config.yaml
hidden_size: 640
rope_fraction: 0.25
parallel_block: false
beta2: 0.98
schedule: "wsd"
decay_fraction: 1.0
Each number is 128 + 24 x the weight over its row's rms, rounded and kept within 0 to 255. Layers, rows and columns count from 0. Numbers have three digits each. The size before them is the row's rms in percent of the matrix's.

# layer 6 attention output (transposed), 512x640, rms 0.0328, rows 413-430, columns 0-79
081:160116118136155155125142142092130131088099106143102120160135135118191105137128128147143087142154123103088136126119130115137142120135136151100115140147100154093106150132140121100059154170058151165102115107109122098153108132133161139132126129
087:108093147118119152125130142085123110113118143156138092105163113130157172123091097140099125140161115135136117162125128146108094128149116125108093167142118136154136105184099118125132196087165181144149164127105125130127133141111105106106142120
087:096149101131128134153121106130113114111091125137122109092151128142102136108087097132129114163127165170155131138131092141127111127106151104082112125161182171130152143068123137105108113188139110181153115095059129121140138129126143141139130150
089:165151133121138113100163075124122136134104143154121122101110140108140127116135140107111134160132094115112133132160103109101139142086117148114157166136113107101100142105124114099163147111113093134144132150133148049107112085120134132147165118
090:153158134151092144140154148133141095156116121156100130157110150130112112106150143148134130171150142137130166124123152117121120138134118128156133097127140149129105134134119175127106110117151140148094099166135057114124122082064113119094169132
088:114138101131118093125168137122098103137108087103156139084152171093151141115109125114106155130156125150134130157197142163138173104142092161133118193150164089156125134093105121119125110141134157082123147152090135151145127123131133148094112141
088:121091154101098132147148144165134134111123130135118126145099158076111118118113151127113122126109110102142121117096133130142114110101141124131138088135136098163142129134104158104106107122131144150100099189137118169100133102144130144149108150
091:147168098175151133143127135095118112119130104087101123160143146132119135122154119099124127132141134123147129128165151123135094125169145137129118142129122071139128144135169140109084135155147147140109128112128113147134116182124141162112192100
082:112140160086166093116121119113116156109154126147112090188119090139140130134142127143093136129115140125119134104128106113167162120120122122139101161108145147076129120108154134144124124168139189120139109165128135086123116119135086182109120122
085:106129101138097143140171109105112148150140131156117148152154131113113147155112117139136153069135117119142179135162150157130130101119133123137119082119117127109145136145134156067127098144089116165126158139130137134112116096124127105113086129
087:126133177138153162137128100118112126142159165130138124095145076118134153124105114159093137123120124111167153149126149163148136144147114113128134100111074186133143148120137086143119173115177110136133097127114174133141110114117142102146081108
085:095143129148133176145138124091104111143131139132087144096170123101067125124134133113134112131124135076139114130125114153131100129133113091146084111158120136143071144109074110182136149166145137110138123142153117141108176131146104116114132128
089:133103113122122097165096145161130121148065138150130096124134109129113122127163141176133096147110118159122115133111188194124120129145125124167077086144116103131181116147138151117131121113124128146162123128139087120130144126153106121144123131
088:132142142141110064114150144089161137140128127169165116106121136147119115135137149163067117152126137089087158117175200149127108130123098087136101066144141157141079107129135139101146102121084104136173117163138158127131131152122119109115153115
085:102133147157141147118163118153109150132141135140080117139154142096128153100141132109154145095131120129121111097133144099126117120119095124110136140084140145121138099078165152138164129125163131163127072105101179182109154115139131124114149117
089:130168126123128150144156094119071104172106129138110149131100101136144082098064110110152156095163144114162119148167122142140126173111115138113119105145065084141132113144139092136150126110151093140108140179143105124151108137130162071121112133
085:155093132108117146124073135144132135114084139175112150138135156168130168145171119152139111105138148165114140120165152112099120104142167098086146104136147110133106135125091148141121099165085139084143115142124091103099136148161183130111156125
085:139179123119116112106138153106115160136117129086137135108145111161124149147158112114122124100132154107132143143137092138109116111118107136110142133161097113112144130133145112117136152097167155109111129139142124139122128103148147142108138100
# layer 6 attention value, 512x640, rms 0.0373, rows 414-430, columns 0-79
084:131100123131141141111134136139157140135134105122151159137110146099130084126161135100135088122142132150119134154134126158156149153153136151118194131113092110134142170118149120152185074131078099133121113117142120138103127082084125151119106178
080:165131096143097127145143143140157103148198132133093141116100111143088147160146136100110149129115099136039153146142209092147100121141124148153103150098108102148126147156136097131150107150143152127135133127167110141151111108146084137123117146
085:146100130150118107136137130148092090129152123077112151181092110119152126153118135145137170092104166125167099164156099141118141101110153062138119163130118122127137123144141132153132113113090155089128125101109123135160050154108128128133097150
082:153105135118136129148126113141157168129186114116112100124155128130145143134141124126161095114084150132113090138101131166124196125103103127111135123147127114123113165088128117123193132159118099142100147096130163144120109163140137107104129133
083:100117132111171124186113116137150159139155128162161080118094077136111127153102104095126119092140145101073118095090125109149101152130104157145111098138166130118108119165146088124109114138161114176142104076155114083136142155159108079182117153
088:150129159120130143114116114101106134129192129087114132131177123140116141104150126144115137123074123105126137114161124124119150105189134124177133138160149162106110150129144132121143133117113111111129148121090119111126130139106097112139117102
086:107088167117105105136146134142108146142064154176131122135147116152122108106098170166134109152159119129157166138141097156107110128145140147135131113127167143100117133151102103131125123090123155111136156132167143117135102074147120132122082122
078:151083106143119164131136109149154114165068093157079172112154145097106118099123137132137158139120152120105169120108138160127173110099153147149132114128120111088095155126081132108139127132177091118102132100128151112120159116124142102094140112
081:111127124102123113081108123130150130110121125131112097113118114151158079109141120109130143142100161128111090115124106091133080104158170165141078154125158127150123129100139101146151123157147121119102087120112143115161158087104144128130112138
083:085125128144097104107135166113116157100096113122101141151129188147136061142135138103089121114138164131123111133181123129145104098099121095133139148138188101085143179153148140138097149130094091070110133125134123109125109125145089140130146144
081:137137162070136118099090137150165117104111126142165129127120114142177147132096133130126134130121095139148132136095173063119145128144153130137143116161133091109168092130174151120095153087123114097104167142109098110142126116138108112126149082
084:123158170140134083115143087103163106117155108107130105167107103111062164136075148107118142117117119143132146095181125112105137119113110141123136175121124134104073147078129126100151149152041141148138132154132111131157139120085141118130108136
083:119123107114118136137153103137089106167149142096115074173125132117153140124113126099144156085148097186089145149118093132067129105137154157155135112140107119105149106141113121126140111160133098119097126109070133103106115134115125155161126139
083:169098155141137177127084120156144090098123146112131133072069176146150107156110096149090128201147129186197137154141132136113127142103126118119105099151132145129105129143114129106132139158096120137137093181132072114123100132137132143080112101
083:136051156091137138113084152144141135101119113125112113113140156112142170134188140156102115157115139171121126101137116096121106127134161125136092125118174135127114132111114178152150112115123077123131144107130118129129166132085114177137141149
084:102118130134097134150162123106183139126141144119142126118131116139102130139087096072119200160094133108085139132138091130136103120138069102125163146137103103105130160164126140134142134111150078125122123139150120136102193124104125119144118123
076:126123103146120192140142149102099110153158146138141127120142141104146119128076106148161125159175143145102159091112128098160092115117153160138117103153134140139114148117086138144107122174116078156117167146146144121153115116116113113125146116